From a checkpoint of a small transformer trained on Wikipedia.
Training: a variant of SOAP for these matrices, 3045 steps.
Each number is 128 + 24 x the weight over its row's rms, rounded and kept within 0 to 255. Layers, rows and columns count from 0. Numbers have three digits each. The size before them is the row's rms in percent of the matrix's.

# layer 3 MLP down, 192x576, rms 0.0661, rows 97-135, columns 0-71
107:113129130138167117118126137132144120136129132109126120111153155169140133102144113106139138156117111146156128175128189143146119098089128112141072141069126103096084129130141093163141114068154103108172127102116120108171
112:153121115127133166099116096173116119120121138145132100122130094144081122155088083154109149149107164142083121159117110113107126119121087110154076149179108126136103144129129167112106129107117092149132113134169143145123
102:109117126105133116136136127155155127143123117058135148134148153130104102145123100132115176127125120131072101088081131103135090115137105136137106122127171135101115145085132128159089124148131121118130109135089124125128
102:110115121131147174159147143123134152094120140143169146153141137160112130143095166124153097155110096151161132114182103116135122128124132157171141119085124126118096099143151130110103100156137103098145120155143175128146
096:114133156167092132109079097140146134122109126127086162111103156091119122131137122092170099161142098179100132137126074152142132141126120112160099175130129141094129113140111158164138157113110133116158124128111114115119
102:129128108114156120102133110163129175112097172128139078100119137167128112148114133140140094110099217128135139133154151100103151180103133102114125154165172102140097128148147101157146103148142166156160111113114124141160
104:143125103118155086151118078172131111111163113120077134111131137105109132124163115142134151122140201154126132181096141144108151105154169144113143104124139096116149145100175153131109148103114174178113119058118116134112
100:108121159142162123126143158155121126152123081147080092137142145158081149165120118131107142121103121140117105115177132150134130149110154134118092135112149143082165154109130115128138079138105104118106179115144084182167
105:131087143106127158110105082089152140124154172134137116149121129121127151139103119115093079145132120134137187119175121127117113136117087150117099174148118152110090079103124109127133141154131152115148079160161103062123
099:125095088087145129138159119139087090161168099082096135095137110147091117145100142139109113088077143100131156158133108126145113128135117094098152117093126099117115118143124113118118118133117135139149116140106151111164
098:114114168115096144119133100124125126172129131119130174128164155155106165116115121122154084095116150170126154130160117146131143097124132138084129157103120126151115102137129104169124146141094122135142116127119159105137
102:152160168194135118136097117133091123153145102147125128094131115132101147139131177140165113174061093142124086117147121126086156139122148167097153109164155120095151116175108161120116116162100113182153106119149135134077
107:154120161130117133094107144155166137160147101121140134134112125122161087102082156149158137112137116086168125113130174133099094115098157150118151156101104144113149130120146118115115138126116148089120148124162147115141
098:189147066141134169140093115136067145124185064124112134102116134106106129111169151112116126139138108154124118128097124087145122134130123104093173153182116169084143103124160143116114122121067115140107089095116116138117
103:112125135137086115090159108114121114137144136146173086177111121128143147156144153153139092121131104143129131106122133127191144119111132123117125155122145183095116108102130167124145123132133101130056177140120138111093
097:111132196107130125127126101115146130127103129142132143086132109182124167130117109109150091152121119153114102108118124160112120117123142101109125160145158142134133151148181111157118132106119122107070104125120149154114
102:123127157119149098112118111156124159095134110137151148149148130137120161114115091145097096117134160150128159121121128155118124102114119124152131128147097161116101128119125167128095082107122116137135134154096094129134
097:166140116143105124111109081106116140128096124151125127132162085133097139128130154094127155100151131110130162162113130137147160119120165142101143079122099159108102102164106127145161160116185103104099152102120144123127
099:153108162115130125194121144119167158093115114180073106117167086110143112103133195144106097088119128123112142118126173143135130132091142135107101125109155132138153116120114111086074140171140101085109174130128115105118
104:105111156152122130121159125114188129115202138157141117122104102127152092141119158107117144135156119129132105145162146180154152156115104146109130142153152149103134127142168115096110081197118136111110108168113076131123
099:140140116120071142133161135152085143125109108147151111161132150126098119128121124112172117167140116121167079163127071131113147097122080128107153150132115149099146146103149119099103139095049132121142166129130188155139
098:137112125130166103109129117161127137141106112120125148140061165081095130131123136102141143156086112109142117106137122131067155112131151151149144104153150123134134138121136105109132132074135142180073135101104139151108
100:146120158101114165084090083117100096101089127099105144132132129157122126112107156139144138147128119137116115044122129118128107105141110122150112110106158109166117100137140152103127142109158135111143142139109141144135
099:129182087123133127155134147129143097150133081132095107115128107107138132138105129140133140158146152167128130095144135165110150075140103135109141186152097134118116167096177117130168167154105156097131115137112137168091
097:137142157100107127191098132106170110158115157134099074188150127111117121147108151111158135152133123111134109111112145130128123138143139153133140124095066107128130120138146116116143169193127130106133118103124153100108
102:115181157148121136098139146122146184110099105167132112171111134143152126128133118133140134100119125125104150095127142133162131105159130147153142136148135115097140126068134133105106101109161179158144150152143129088161
093:147049126057104159113185146110093119145141150104155114149107074132110104119086162104125153146148119153145117113140126074113086117156119130078149133155079134112144104136111119129120119127143143118109096119143114162138
100:177110102096122096140153112152115145103140113113128160123138114145144106127148146121124115112153110164141146121158119133080131115113080146158124120155128121107118176117158125157144128106138133156124111081142145109118
091:145106127105123112094116127122141097117115164167117151121129088127116127145140125167098145122098130104143173159136136143109132115165164091163092124098168132175075156115132105090173164149141102157151168141150152139176
096:122137139111175137169081099138110107118143123097104147145140128113133116140114142109133151173110133173139140151127158102139122162122132135115174137116099148174140093069130129125134158162173120121159119089154098150121
095:142097096176138101122137153146081120137129183119085148142143129149151100138169141122136094166129122154135142141148142077151147129156160099127149175083130161148172116124122088158123120161117115126106135081126122098123
097:165140154135177119081120145153138095119151147120205136125110147093108158129119156139094135083102138094085121126126114189127141135134129171108121112087103096124172157092124146113126150115120162145108146132120138115147
107:166141133116103135116069137145158123079090123142121140113105196129150164101134143177126085129124143150131101146134153126127159159167141121159135110144152173126154112125103098166175105164107079146155122095151172116118
104:121102102095108151111123126100186128160110132112123132129101114161121145059119131150138198101144122123159123138119106156150148118153106129123146139119123156155123113118128144140158149135108071118129127148157140099110
104:130131119144124138152103119124103190137140169144117116122092157142162143100164061132078096131168178161060098087129128099135132100114119147127107118147109113160105130115122090114098145135153158159132123116129174133122
098:153107111145108118105108130133139121121117131129111129127081135147131065122163140137126127119132141113115148115149131133081166130191156191130144130125168105135127116155093083127149112158092164159145133138160104120145
098:098118116118130165144155122113142082064119123133162174150125146172121144160147130128155163134105138130150156123115126107139168120134133115131116133103125189133150121097134080145118135122160102177149108090117108183143
103:143133105122144129118095116125179134129110117134077068139100115144112113077144075058114101104117147105128147165114151152134140158117150123168110094105129134134119075153061114133124131166142127169107146102190151164135
101:131128127117125126135100117140130099111156080116165129098119113131128168093141156159146097125117105129121102167125121111117083107110135089092111092098156106125119133120122138090161101127112117130112146150099144111149